Weights of a small transformer language model.
Size: 14 layers, 3 heads of 32, MLP 384 tanh GELU, vocabulary 2048, 1.96M parameters.
Architecture: RMSNorm before each block, biases, untied embeddings.
Training: a variant of Adam for these matrices, 133M tokens, 8100 steps.
Each number is 200 + 40 x the weight over its row's rms, rounded and kept within 0 to 999. Layers, rows and columns count from 0. The size before them is the row's rms in percent of the matrix's.

# layer 9 MLP down (transposed), 384x96, rms 0.105, rows 31-103, columns 0-47
104,134,206,166,231,224,196,146,162,220,236,144,204,223,142,207,198,154,224,237,159,211,184,187,224,200,263,204,217,210,139,235,186,180,172,126,200,291,204,204,260,273,257,186,194,184,227,205,272
097,219,224,176,226,99,179,250,249,167,174,251,229,158,244,275,175,209,257,154,188,102,137,193,230,232,187,188,188,202,193,260,201,119,210,180,183,205,165,324,184,155,184,154,174,235,195,213,245
094,128,172,150,216,240,256,161,290,173,172,261,238,173,191,171,217,206,230,128,104,242,211,221,214,206,198,152,169,187,141,179,302,179,167,161,218,148,225,222,193,132,122,224,186,275,180,167,189
098,199,188,151,165,173,174,193,110,187,228,206,282,216,206,199,186,268,218,201,249,206,174,259,245,224,200,183,170,207,121,285,133,210,214,166,241,163,248,149,172,233,216,142,149,225,149,217,261
104,113,125,213,198,227,149,194,219,236,273,239,276,178,176,158,168,154,207,131,152,204,154,210,160,213,141,211,223,261,154,248,206,329,174,230,200,274,176,175,215,190,160,239,259,284,244,228,206
096,183,172,217,236,217,173,247,178,255,161,135,250,227,142,248,195,209,256,210,228,230,198,218,183,213,146,202,210,149,205,222,132,201,169,159,137,216,89,143,228,268,184,164,163,249,195,191,212
105,220,176,195,162,190,261,165,215,169,205,122,240,156,164,212,221,253,234,219,166,252,249,151,193,159,229,170,218,276,215,255,188,187,182,214,188,275,242,137,168,219,205,198,225,203,259,187,271
096,284,200,205,249,195,184,104,179,212,114,207,155,284,184,167,209,156,179,271,155,210,195,202,154,171,209,222,199,259,149,191,180,200,197,191,259,228,196,154,143,208,166,209,205,201,146,123,201
102,207,216,192,148,134,197,186,224,235,134,203,82,151,138,198,221,198,190,238,272,188,134,154,172,218,213,242,253,211,227,202,178,236,162,211,227,270,148,200,216,211,158,193,177,260,219,196,167
105,263,203,252,150,164,241,226,227,250,213,256,147,151,140,152,219,219,176,208,208,163,210,216,230,253,217,214,201,138,205,181,196,244,241,221,250,257,191,201,187,218,125,180,207,233,272,209,237
090,111,180,235,263,197,213,216,193,232,223,200,187,112,210,153,171,239,209,174,266,214,257,189,213,172,135,209,234,151,197,194,187,208,176,186,177,236,155,204,181,135,192,159,153,202,116,214,133
108,187,156,216,151,224,206,167,246,192,97,166,206,205,183,185,250,116,178,196,188,199,251,230,181,143,137,182,211,198,192,243,180,220,120,225,226,317,223,142,162,202,232,174,209,222,208,212,126
107,206,218,188,193,234,195,121,235,168,267,228,236,223,245,197,189,173,211,262,173,241,293,236,157,211,193,179,217,211,202,265,204,175,187,249,282,228,155,205,211,265,241,203,213,225,173,174,211
082,259,222,189,225,133,197,173,158,163,123,235,164,253,242,229,197,288,234,172,155,185,182,148,197,197,277,248,213,192,149,228,181,157,165,216,249,136,183,259,208,222,231,200,205,203,128,218,199
095,242,204,222,160,185,238,263,200,159,220,243,204,184,235,174,218,220,264,207,170,193,199,258,171,172,142,247,279,161,242,268,144,244,139,202,235,224,259,190,219,142,198,115,134,176,266,120,235
085,268,208,207,225,150,232,184,212,174,141,167,205,208,170,181,261,182,252,216,305,179,238,151,183,219,157,207,282,202,141,180,232,157,269,202,195,187,144,173,186,119,171,147,181,197,195,227,187
109,220,206,319,231,227,192,254,217,229,216,302,216,187,247,215,220,109,179,151,214,221,195,161,198,209,296,298,217,209,195,264,237,169,234,188,201,295,241,195,216,203,280,208,214,140,223,247,174
097,194,177,210,159,143,243,195,145,253,264,227,224,160,191,193,138,263,210,172,217,181,293,246,130,159,161,227,177,186,301,217,231,256,197,209,216,207,179,176,267,170,228,215,271,217,193,185,190
096,203,223,219,165,218,149,146,190,210,165,235,153,234,98,215,188,203,212,185,214,183,301,229,220,199,194,200,260,252,173,204,186,204,165,117,185,240,201,129,227,139,201,172,282,163,132,194,181
113,177,158,191,171,249,212,202,214,187,266,211,170,188,134,139,192,174,197,260,182,178,208,197,140,233,227,183,161,260,271,258,243,214,170,203,220,144,193,200,187,123,212,108,111,177,207,139,250
102,219,239,127,187,198,148,247,197,215,168,244,106,159,224,193,221,301,172,250,235,231,219,208,218,202,204,155,248,240,217,186,216,145,159,174,222,200,195,182,195,146,182,200,181,187,264,194,240
097,209,164,279,210,184,154,194,168,245,193,189,157,177,129,142,280,194,254,176,188,226,234,219,232,273,153,156,195,227,177,228,216,167,236,183,216,303,262,253,234,242,233,194,181,215,141,184,249
094,157,162,218,163,199,101,172,197,216,183,117,120,208,186,216,137,154,208,143,171,101,260,212,154,213,205,211,196,156,207,175,133,287,209,249,135,185,180,239,271,155,180,227,205,156,153,152,183
111,237,272,181,235,258,265,185,242,144,221,184,170,126,174,197,234,188,194,155,144,196,221,173,296,156,159,209,140,235,275,160,166,176,179,135,225,296,271,236,224,231,211,180,200,234,253,214,237
119,225,204,236,168,274,119,273,200,209,213,233,199,156,245,237,207,234,168,139,172,216,180,214,210,195,200,172,167,125,248,159,277,262,237,156,255,229,319,211,182,272,187,227,167,156,230,221,182
093,183,219,127,250,191,247,229,262,225,202,186,200,176,209,176,184,232,184,205,120,173,240,171,261,202,231,190,209,103,104,182,204,197,183,184,197,202,158,192,253,161,202,241,250,233,209,176,205
099,222,182,193,197,201,212,214,215,134,182,189,270,252,163,174,196,220,213,231,221,165,177,189,195,120,150,201,218,150,206,235,111,200,194,221,274,356,239,226,180,144,115,198,207,118,242,202,236
114,156,206,181,203,212,285,166,193,158,211,160,247,195,227,231,172,243,248,176,168,179,207,251,201,206,196,142,153,305,272,187,233,216,182,227,270,192,153,195,190,220,98,222,205,179,150,164,213
097,221,180,228,128,54,208,171,253,198,151,182,170,200,112,219,220,203,179,204,158,162,235,223,146,183,202,193,238,152,219,277,226,159,233,187,248,299,219,110,217,197,222,217,179,228,220,157,202
101,222,185,116,254,211,218,197,119,168,205,274,188,223,222,239,177,190,217,192,259,220,215,240,221,189,164,243,174,176,251,179,218,190,138,273,187,206,201,209,148,234,159,154,214,172,195,152,115
098,162,195,190,148,290,152,221,190,146,150,257,251,195,276,229,178,108,205,139,230,145,201,141,157,249,260,105,230,234,214,199,202,250,108,213,251,238,172,166,174,228,257,185,208,183,198,193,205
109,243,228,165,248,213,256,164,192,261,234,232,210,228,260,159,179,128,190,201,238,176,142,207,234,158,155,166,281,198,174,273,234,249,176,249,168,194,250,196,201,156,168,144,192,161,214,227,135
093,188,153,163,237,182,199,177,134,199,206,160,173,203,311,227,181,272,218,159,149,142,207,219,190,203,217,205,202,119,255,192,169,224,170,142,192,255,172,252,197,239,228,186,229,228,214,185,162
094,254,202,168,141,155,253,133,184,221,201,100,181,139,241,251,232,220,174,177,207,119,155,176,154,225,303,234,228,112,225,206,173,268,200,187,274,252,145,166,256,163,217,169,184,203,268,122,248
098,202,156,248,167,166,257,177,178,170,146,212,171,200,261,133,221,207,150,286,199,229,208,152,199,159,157,229,204,268,236,115,186,166,121,197,135,205,259,237,176,215,184,205,236,141,240,187,318
097,255,181,233,185,218,275,130,233,246,255,241,210,212,186,240,135,175,286,224,242,160,202,167,157,206,257,151,220,246,217,208,239,265,258,131,196,187,146,142,234,198,210,204,207,189,220,175,132
109,227,211,197,253,138,179,195,219,259,169,179,199,225,266,242,213,271,253,181,178,228,148,218,275,184,175,231,252,244,217,162,248,199,197,209,190,283,206,163,239,200,204,187,229,114,150,303,177
081,165,196,158,240,112,270,212,252,171,225,228,65,225,235,227,205,177,190,244,206,221,183,222,229,247,226,186,223,235,210,212,190,165,209,231,188,162,134,129,174,220,206,153,204,244,211,162,163
118,193,109,212,128,176,171,163,184,201,120,166,197,170,177,154,178,173,217,168,238,241,233,235,146,223,196,176,212,119,135,167,202,190,310,216,240,233,207,177,216,245,227,259,228,175,166,243,223
104,222,207,166,195,165,192,241,228,282,174,227,262,201,236,312,199,251,202,234,199,207,121,231,171,201,241,123,212,77,167,178,167,203,202,255,243,286,221,222,177,238,241,175,182,179,239,254,207
091,145,219,153,199,210,197,210,216,201,155,170,149,197,203,174,261,214,204,127,158,189,228,180,233,173,242,186,141,188,277,208,167,279,160,173,152,217,235,290,200,191,213,158,195,204,269,173,194
105,241,198,245,158,136,193,180,164,217,181,218,250,215,228,189,254,164,228,191,216,177,231,132,257,337,168,175,143,233,173,151,203,216,191,268,210,227,146,278,234,214,155,207,227,245,206,179,199
106,160,221,207,236,250,232,180,218,210,204,252,154,212,237,189,199,182,201,190,167,180,268,174,225,105,208,235,255,229,209,224,146,221,244,261,266,276,233,194,206,238,173,253,234,205,125,206,172
097,125,213,237,229,148,286,212,161,144,195,182,289,192,193,173,220,186,153,227,184,143,249,267,226,151,194,209,158,222,264,199,215,212,240,145,194,197,141,212,202,203,206,215,213,236,190,183,187
102,183,215,261,267,226,223,194,150,204,229,260,146,237,242,185,180,269,203,241,244,182,227,137,192,217,275,209,156,153,179,202,221,170,205,213,191,234,148,239,200,175,188,225,148,257,267,251,110
093,275,189,226,275,190,224,211,211,144,271,258,128,167,190,200,187,246,186,225,191,188,173,219,267,219,169,201,209,207,180,221,171,182,286,273,150,224,218,221,221,166,247,228,176,199,203,230,211
100,237,206,172,184,138,262,177,145,210,247,243,237,135,250,226,248,255,184,187,255,220,249,233,235,235,204,158,121,197,168,298,240,178,143,184,236,210,191,224,215,190,219,174,118,233,230,194,245
095,226,289,192,231,204,260,99,181,218,226,187,231,207,195,219,198,237,234,224,255,186,219,208,224,244,178,203,196,96,179,229,211,124,206,137,231,200,204,251,233,260,265,191,206,131,234,151,184
098,231,153,226,229,209,238,150,217,168,187,117,256,210,251,141,187,292,223,216,157,168,183,197,189,277,209,188,226,213,219,179,239,193,171,214,212,98,247,213,211,178,255,135,216,194,241,240,141
123,153,162,224,235,205,195,165,210,191,191,133,156,140,194,194,254,130,170,258,225,180,209,182,177,190,104,211,191,138,241,220,225,308,142,191,225,288,247,184,118,223,222,234,173,195,281,158,164
094,154,164,335,184,177,193,226,242,211,245,216,294,201,248,262,183,197,219,184,228,179,171,234,170,246,215,208,243,126,174,207,140,241,166,192,179,210,207,135,231,188,213,186,218,183,237,235,258
088,282,199,162,219,131,145,247,172,186,221,175,194,143,244,211,262,150,211,200,249,182,146,168,143,197,212,249,221,127,222,219,222,312,173,223,167,191,196,196,54,176,245,247,138,168,164,251,232
104,186,202,184,97,194,190,161,190,189,238,225,168,225,242,173,238,211,210,70,198,216,198,216,169,160,258,155,249,192,300,186,176,163,142,233,194,71,259,182,203,154,237,232,184,222,206,141,123
092,152,118,203,206,191,168,163,206,218,181,260,256,185,171,109,159,215,172,221,265,197,220,247,206,164,253,209,208,250,261,172,171,201,201,220,233,84,176,210,198,213,302,197,236,193,177,194,234
104,187,199,205,176,210,194,155,238,173,218,254,189,235,201,233,246,147,169,186,171,233,155,246,211,162,227,151,210,196,118,212,184,169,256,230,116,225,203,238,208,230,262,253,261,201,126,214,240
085,147,212,217,161,163,163,219,219,154,305,173,196,251,192,223,230,158,231,208,187,196,150,215,256,243,129,153,106,229,180,175,199,164,190,195,182,252,178,169,188,211,280,240,170,208,188,187,267
110,288,214,167,183,134,174,173,168,139,133,240,182,208,284,161,213,248,183,179,196,119,198,160,152,145,191,269,178,150,201,288,173,162,175,232,172,145,202,172,250,173,153,269,193,215,174,251,256
097,197,178,235,241,199,172,236,162,202,208,220,220,174,245,235,212,259,216,205,177,300,203,173,212,168,211,229,168,207,220,235,195,170,211,277,179,172,167,250,215,340,211,163,256,259,169,178,183
093,177,160,175,195,127,221,180,136,141,197,173,184,215,221,173,262,194,141,110,189,222,155,224,193,261,220,204,206,224,164,233,186,197,174,153,194,230,252,190,233,167,262,225,177,197,195,231,244
091,215,220,173,217,164,219,149,137,184,214,242,213,309,177,259,253,186,146,191,214,232,215,196,178,196,224,239,185,226,190,173,315,161,118,151,180,208,158,188,222,189,222,190,144,149,203,149,196
088,100,184,194,256,220,203,176,242,155,209,187,248,285,170,239,240,251,289,244,202,149,198,227,177,190,189,230,194,178,212,208,251,259,185,160,208,320,200,226,222,176,244,111,230,230,184,217,195
099,205,228,207,121,242,205,186,275,231,134,308,189,186,197,178,149,227,162,200,186,202,149,213,226,279,150,154,175,181,180,179,299,232,145,140,213,215,192,211,276,178,186,137,203,164,151,162,169
105,261,247,190,170,202,185,99,274,165,276,233,241,185,133,232,160,181,177,160,204,167,237,134,250,220,153,197,291,244,170,154,248,163,240,198,219,187,182,251,149,235,159,235,188,182,119,191,187
093,158,177,161,186,141,83,220,172,243,207,195,226,161,237,150,147,271,264,188,217,175,218,239,181,197,183,216,140,247,149,201,204,250,181,256,234,245,203,244,223,159,256,106,168,309,231,213,204
105,192,222,209,222,223,187,215,122,208,192,230,175,125,152,240,212,226,79,216,175,203,135,169,143,198,273,225,175,248,277,208,210,171,183,259,117,327,166,156,190,175,242,227,144,209,188,169,248
091,167,158,273,132,184,210,171,196,173,296,204,255,136,205,202,117,255,240,175,220,139,232,210,149,206,258,195,271,128,198,142,234,247,178,206,232,227,174,111,254,221,192,200,192,125,230,139,210
094,188,234,179,229,237,252,278,211,137,222,262,182,163,193,242,250,150,164,155,185,185,240,143,161,202,197,124,127,167,211,203,224,217,194,89,131,234,221,99,232,189,266,228,177,192,232,218,189
097,232,157,192,178,146,192,188,190,206,152,208,248,222,218,191,167,147,223,224,126,136,192,139,188,221,197,136,181,291,159,225,193,143,209,256,174,196,190,203,197,125,228,161,220,177,224,234,226
098,153,214,259,202,197,130,240,173,222,182,223,214,242,187,211,202,230,228,150,202,187,147,202,145,158,193,195,260,177,171,238,242,224,275,266,277,186,191,168,201,170,112,133,157,217,275,186,213
094,239,182,235,167,157,153,169,142,217,144,247,269,104,174,166,218,224,178,193,223,136,231,294,195,193,250,154,250,221,288,245,213,213,293,184,171,242,224,218,135,218,189,190,199,208,189,193,187
094,237,225,206,196,210,250,241,229,194,179,170,240,125,254,232,122,135,130,222,228,230,152,185,255,191,235,248,207,180,153,180,152,205,300,140,133,168,210,177,216,150,185,238,181,248,207,200,243
105,239,244,176,222,156,200,154,159,263,219,142,222,187,133,161,198,138,227,295,154,204,242,206,180,195,210,163,168,177,207,242,173,188,159,170,195,296,203,178,226,143,154,167,179,166,227,244,202
114,214,203,216,182,247,190,150,189,203,164,187,142,245,284,229,258,223,182,117,281,220,222,190,221,279,175,142,204,232,200,209,232,138,203,173,210,243,254,261,149,135,152,220,152,184,176,198,227
# layer 9 MLP up, 384x96, rms 0.114, rows 32-103, columns 0-47
108,189,168,237,202,170,199,228,222,280,261,248,166,223,167,205,195,232,234,212,211,180,203,230,216,269,189,198,229,284,279,158,158,218,149,168,278,227,176,205,248,213,173,250,278,217,183,170,203
099,161,219,256,182,208,120,217,240,238,255,196,151,242,184,149,198,185,121,216,254,224,231,188,206,232,140,226,255,178,161,212,238,173,195,191,201,169,159,246,190,155,191,230,167,196,196,210,155
100,212,203,249,163,275,228,236,190,198,110,182,160,161,186,238,240,169,205,199,188,217,276,202,194,113,199,254,202,194,275,235,310,197,204,202,146,173,218,184,227,215,182,236,229,231,203,246,220
104,207,290,207,214,201,141,219,230,253,154,179,261,240,242,218,156,143,163,217,171,246,170,285,211,193,215,222,261,192,177,154,196,160,151,209,174,180,214,250,256,167,99,214,213,183,174,186,123
101,240,179,168,144,228,257,194,160,150,166,230,207,231,227,210,131,185,128,215,158,174,128,256,265,203,146,250,235,240,242,169,283,178,195,134,148,235,253,267,204,214,158,217,172,213,198,188,195
104,224,286,286,219,298,237,194,192,163,224,251,134,197,192,199,225,198,229,202,196,207,192,166,219,150,162,205,228,142,228,152,228,273,213,177,155,234,274,262,170,238,113,174,178,278,201,138,210
099,218,222,236,165,178,259,212,254,228,277,183,151,171,235,179,187,193,114,179,208,220,123,237,215,249,151,174,218,206,206,147,171,149,202,171,206,207,225,169,203,189,168,209,184,261,249,149,221
102,194,168,236,252,246,225,212,194,176,242,213,197,186,226,244,212,198,202,215,206,130,189,161,235,185,206,231,224,254,199,182,261,215,281,142,134,222,287,234,221,169,162,243,195,206,232,219,228
102,239,216,230,269,216,211,168,225,115,92,222,224,160,235,130,236,130,147,222,244,243,241,149,298,255,176,173,171,230,277,170,214,225,268,198,165,250,192,175,201,159,86,210,206,189,170,168,163
097,184,180,249,194,277,188,164,212,255,213,161,235,218,194,208,155,159,215,179,203,220,220,132,230,227,148,205,153,195,251,108,205,208,266,236,229,226,221,235,221,217,204,194,165,280,270,244,208
100,193,172,215,213,207,138,215,202,236,157,239,178,228,155,146,172,151,165,206,250,227,172,237,229,269,237,216,250,279,272,154,227,173,200,192,216,219,200,215,299,242,196,241,163,230,217,195,186
103,210,234,248,189,215,174,199,158,253,207,169,233,202,141,161,246,158,225,186,190,195,162,187,189,242,149,210,199,195,201,254,172,250,208,124,87,236,196,265,201,222,186,226,216,224,230,207,194
088,270,145,234,192,221,180,221,268,159,184,236,148,190,167,235,159,201,123,215,206,93,215,249,165,184,186,249,231,196,167,249,212,265,160,234,239,221,163,184,224,185,181,216,265,202,257,203,98
101,134,167,247,220,191,200,191,140,232,193,208,188,162,176,207,203,146,267,194,250,179,281,214,245,209,199,211,239,182,209,194,180,189,257,173,149,212,175,210,193,187,141,235,239,229,203,177,95
087,189,158,219,143,199,159,190,231,211,223,187,141,212,178,188,161,96,92,188,182,228,164,212,245,216,245,198,209,137,217,196,231,259,144,229,223,217,198,130,232,198,189,213,276,193,204,210,199
108,180,152,252,154,244,152,196,188,255,241,162,141,198,212,289,218,132,151,181,161,178,221,143,192,173,193,188,239,174,185,191,152,200,159,142,220,229,197,145,169,252,214,285,194,171,271,178,201
093,158,249,267,179,139,151,167,110,197,242,201,217,172,191,241,193,194,189,229,258,235,248,244,173,147,179,234,263,256,259,132,122,176,153,186,235,265,142,257,242,229,178,219,222,243,213,177,176
106,130,154,214,183,209,138,201,242,131,276,199,156,225,141,185,157,120,116,200,177,211,230,239,190,244,173,260,180,254,289,178,208,247,229,201,208,185,259,185,225,199,190,276,262,219,210,187,172
113,163,192,251,155,171,172,201,120,270,193,134,248,207,214,204,183,173,168,238,275,85,219,240,243,192,163,224,263,231,209,265,170,170,212,104,219,199,208,240,222,197,140,196,182,170,202,149,218
104,174,182,239,191,212,196,206,200,235,139,198,167,147,184,238,239,182,231,255,152,124,262,155,179,202,175,155,188,178,205,221,234,197,202,194,170,225,226,187,224,187,163,269,305,177,269,149,166
097,198,169,192,175,211,166,143,189,176,236,207,210,194,221,207,180,227,231,204,260,167,178,235,173,176,275,259,246,211,271,162,210,293,238,221,171,213,251,216,206,242,170,201,252,197,210,179,222
100,245,166,216,194,205,158,181,211,183,221,201,194,283,194,160,186,248,167,217,276,291,276,184,181,283,132,148,216,216,176,212,280,77,241,228,191,262,236,202,197,242,149,198,121,186,244,197,193
114,176,233,203,196,206,240,168,215,190,152,183,263,228,172,200,192,201,210,274,194,139,169,151,235,220,190,210,146,193,262,153,176,124,234,166,161,216,255,169,243,194,189,157,197,163,213,178,172
120,193,236,206,248,255,172,214,158,188,160,203,212,144,216,268,186,176,251,235,230,218,191,202,219,121,205,173,192,205,222,166,231,200,174,176,206,273,291,233,246,265,173,227,288,213,213,211,111
098,164,182,224,174,209,223,142,184,234,154,163,190,269,196,232,156,189,184,255,224,239,214,155,212,232,270,252,213,241,213,191,213,194,171,238,233,185,185,280,148,202,181,255,266,199,233,191,94
094,167,234,234,187,209,135,241,153,218,132,225,203,235,187,155,217,141,170,215,147,283,220,266,154,179,197,254,185,200,160,209,189,154,187,160,162,194,192,160,201,246,187,271,181,241,153,163,174
111,189,193,245,228,216,135,292,195,164,187,200,177,220,225,216,204,167,187,321,163,247,176,249,194,165,191,247,232,245,216,165,185,186,231,255,168,230,250,185,245,256,185,183,160,166,268,231,219
092,166,139,293,188,240,172,241,174,194,220,203,247,183,215,147,189,205,256,254,166,178,227,144,175,241,112,194,191,128,203,234,196,178,233,137,257,243,255,181,260,168,127,227,179,221,204,178,278
103,165,174,204,179,175,182,241,223,200,176,197,282,288,247,164,190,194,249,165,213,189,243,150,186,235,207,232,135,219,125,135,207,231,266,211,173,241,135,203,199,181,188,196,200,216,235,177,103
098,193,188,241,165,282,303,276,228,241,206,229,210,234,191,199,224,211,237,202,322,205,186,274,243,206,242,175,174,148,149,173,215,208,209,144,106,212,206,119,233,232,168,199,144,228,218,209,205
112,162,206,259,231,187,108,243,220,260,195,131,141,222,200,263,234,194,233,179,169,240,188,163,187,188,209,215,192,175,198,212,165,193,276,256,202,228,191,284,168,185,115,200,257,192,182,206,223
096,194,190,252,227,166,189,254,241,148,209,153,155,186,240,176,113,232,207,210,205,196,219,230,227,234,272,183,217,166,171,184,184,234,161,218,157,228,266,189,227,192,183,212,184,223,267,153,171
090,173,256,230,219,233,188,240,262,226,190,236,208,157,170,181,171,140,233,192,262,284,222,227,211,203,188,256,218,191,242,183,276,160,172,258,225,200,283,245,168,265,181,270,254,217,192,196,119
107,234,187,177,224,223,208,219,174,209,263,141,205,247,141,219,205,165,232,287,216,214,246,196,268,127,283,172,208,244,242,154,248,177,232,204,194,201,211,218,273,195,160,228,191,209,202,205,177
097,242,199,239,218,204,112,289,197,118,165,237,178,175,282,197,285,206,199,287,182,221,182,230,255,193,183,214,181,186,180,255,181,245,230,151,200,202,198,175,268,133,167,275,180,178,254,210,195
106,155,199,305,154,203,152,264,179,213,221,179,251,184,190,245,272,182,230,268,221,147,95,184,217,193,170,276,192,195,191,188,226,148,237,173,190,195,202,150,237,217,204,299,208,270,190,169,237
083,189,225,252,187,164,266,206,241,174,211,222,116,255,192,202,211,147,146,264,175,195,147,203,222,211,206,214,206,225,205,245,210,201,231,237,183,207,193,161,166,155,183,251,246,239,289,90,133
110,218,151,302,100,188,179,244,173,247,185,193,196,144,182,233,228,64,240,241,261,164,220,301,191,230,216,193,142,164,175,179,199,242,215,180,223,224,228,166,175,160,161,231,209,158,203,151,176
100,196,224,252,98,212,211,165,218,140,184,158,146,212,116,192,185,152,208,157,236,202,186,184,210,220,169,291,219,245,225,177,241,209,191,243,174,228,118,205,193,179,160,190,231,207,172,133,201
092,204,294,248,223,185,192,204,242,208,273,209,191,217,128,242,119,238,227,205,210,247,202,189,215,240,213,135,214,207,218,183,271,166,174,202,212,171,235,217,197,201,187,277,246,136,263,157,156
101,155,131,232,211,243,209,249,217,265,295,143,237,185,132,147,149,214,218,315,164,205,178,147,177,159,139,247,212,246,160,201,211,165,170,175,257,190,241,185,208,214,157,233,147,197,206,220,143
108,141,184,198,83,218,142,242,202,250,239,160,226,252,158,201,204,169,176,212,188,173,148,182,265,229,250,170,202,125,137,188,205,210,198,109,172,219,173,178,201,249,160,214,211,202,190,136,129
099,164,206,234,149,203,159,186,253,228,209,142,220,220,189,196,141,210,255,283,208,154,286,189,241,217,172,221,193,206,242,125,157,280,158,148,163,222,253,227,212,166,209,207,218,244,179,159,126
102,254,185,216,126,266,179,224,248,228,225,175,232,183,135,235,202,201,206,263,219,155,185,198,169,201,242,173,209,227,217,153,246,160,208,221,139,187,180,214,184,307,134,260,199,210,194,121,160
095,216,215,205,165,179,220,201,112,171,203,146,141,199,187,223,221,182,201,219,266,211,222,145,237,202,238,184,242,204,220,192,181,276,228,203,185,204,170,214,313,100,197,217,269,214,231,199,156
099,254,195,209,135,264,186,211,221,220,144,192,233,248,166,175,131,153,197,262,151,132,260,217,221,157,239,179,207,245,245,181,234,147,296,181,161,165,221,167,175,160,135,204,225,138,208,141,162
098,164,178,195,134,277,172,202,232,199,131,152,169,174,158,183,238,133,215,208,154,214,176,204,156,214,129,211,232,186,105,165,189,192,292,163,258,187,206,211,170,190,126,237,156,237,186,151,182
097,221,155,220,170,245,258,205,299,188,203,146,173,218,219,225,179,239,168,215,318,200,271,175,121,219,262,237,233,175,188,167,277,191,249,152,171,195,213,243,185,172,182,202,250,221,181,187,176
111,188,228,240,195,205,156,188,243,157,298,181,232,174,183,221,205,137,243,248,280,166,194,217,266,191,269,211,230,159,212,131,280,284,197,193,212,233,130,187,243,135,177,231,231,228,211,196,208
093,232,195,151,184,202,212,220,229,215,234,138,211,271,104,199,193,216,194,160,164,207,193,252,179,174,182,248,155,242,275,162,239,243,186,188,174,205,186,130,236,117,131,241,202,200,208,193,162
096,208,125,257,187,264,266,244,215,193,176,181,237,210,153,165,226,149,210,197,134,168,191,246,268,188,212,205,200,268,191,184,207,195,127,239,241,203,123,168,261,267,147,222,158,231,183,278,233
099,148,169,216,185,222,145,318,255,186,249,134,147,144,244,172,163,216,166,224,178,194,251,249,181,164,278,237,212,163,194,160,311,203,249,201,170,186,227,219,196,176,189,192,223,245,249,159,239
094,173,300,199,202,174,143,209,145,259,240,182,200,200,242,226,261,272,266,207,269,256,134,164,216,209,141,182,167,160,157,197,224,199,193,104,178,180,187,160,190,115,174,290,226,275,243,221,131
105,225,207,196,116,298,142,214,226,283,134,193,182,210,144,158,169,227,189,193,213,165,184,126,256,192,158,206,281,188,187,239,186,241,169,166,117,229,198,253,186,152,207,258,205,169,157,198,142
092,247,249,203,235,186,174,175,244,166,175,252,189,204,169,154,192,228,110,180,217,238,176,232,288,241,156,227,237,127,270,188,269,298,212,170,249,175,224,254,232,245,139,201,222,147,197,171,162
102,180,207,179,217,246,219,207,189,174,210,193,209,197,97,287,194,212,205,218,211,232,271,263,208,189,238,218,209,173,156,144,203,215,192,163,171,267,189,227,237,187,114,228,231,228,269,227,142
099,196,218,303,215,194,234,257,190,245,141,269,217,235,183,235,245,209,237,161,201,208,168,155,302,197,185,233,207,183,235,212,213,217,166,115,135,206,205,127,242,131,169,272,176,201,208,121,189
093,200,156,267,240,194,174,246,115,202,139,156,213,237,176,176,195,185,235,196,255,165,261,173,229,207,192,232,224,196,250,169,210,131,197,216,203,222,230,267,197,239,140,239,303,284,212,223,206
093,250,203,241,216,220,232,222,258,189,208,180,155,206,214,224,146,140,232,193,225,129,235,182,233,219,181,188,258,185,172,186,130,204,166,272,272,240,176,213,207,183,145,173,262,242,144,276,186
092,232,250,199,73,226,256,152,186,160,252,208,207,178,138,224,190,169,197,225,209,236,264,186,270,243,136,229,158,235,278,181,220,254,203,208,200,214,254,250,192,140,171,245,166,201,168,171,133
102,258,216,188,258,180,156,278,157,290,129,155,214,241,210,213,203,183,274,171,253,154,220,136,223,155,174,230,161,207,151,160,152,172,205,194,213,225,240,235,142,229,166,209,178,232,220,227,175
107,240,204,233,195,223,198,159,194,239,256,188,165,316,159,183,234,203,181,206,212,205,260,236,232,153,197,191,308,185,162,188,247,198,216,142,205,231,190,212,204,205,193,205,220,248,162,209,202
092,197,247,238,191,217,114,168,217,242,234,189,159,213,234,223,156,220,219,149,170,164,180,166,187,220,151,171,217,181,226,194,235,234,184,190,157,219,269,171,258,115,198,234,202,217,251,134,217
101,195,207,207,169,235,165,234,298,190,214,152,195,290,218,248,216,180,187,214,154,186,157,153,282,161,253,223,249,198,224,150,176,184,202,225,258,292,264,229,194,191,227,219,198,186,221,238,207
094,240,221,207,284,223,200,212,233,230,154,192,163,275,206,190,190,198,193,173,236,325,284,197,176,256,177,238,245,249,154,196,174,201,161,160,113,235,248,212,207,156,106,157,206,216,231,234,219
099,243,270,208,154,181,245,230,205,166,221,148,198,262,198,190,182,198,211,220,189,271,166,240,260,118,213,170,261,219,156,149,207,214,225,143,148,168,297,163,182,193,199,199,186,189,188,168,187
097,195,239,226,173,189,240,225,241,225,223,165,196,230,183,246,198,209,246,188,233,127,239,206,244,200,264,210,187,190,272,165,270,186,182,197,47,160,218,216,239,177,144,287,248,162,167,159,169
100,188,243,201,127,199,187,249,245,116,157,194,184,213,176,182,279,186,181,184,257,125,241,276,237,183,142,189,185,202,226,167,215,258,147,178,262,226,218,275,213,267,164,198,225,259,257,183,201
101,151,202,203,190,285,172,249,263,127,270,192,153,225,185,314,141,230,207,195,138,166,237,149,235,169,178,225,229,173,189,172,190,172,164,170,206,215,204,137,251,223,205,287,201,246,225,225,195
100,162,154,196,172,251,152,202,261,216,184,168,182,177,129,225,196,191,215,243,231,126,226,168,176,277,168,179,265,218,281,193,244,183,194,224,157,234,220,200,187,235,187,177,178,187,222,196,190
098,268,154,197,211,237,196,134,194,193,199,125,258,243,198,147,174,178,224,213,156,163,255,141,209,111,123,154,241,163,264,172,233,181,144,185,186,251,211,228,172,193,168,246,190,162,192,233,171
106,265,211,204,252,176,199,231,195,180,252,158,176,94,228,151,177,216,222,182,259,184,213,184,246,212,282,175,227,210,219,162,277,186,192,184,144,254,241,215,227,225,197,217,202,224,276,192,208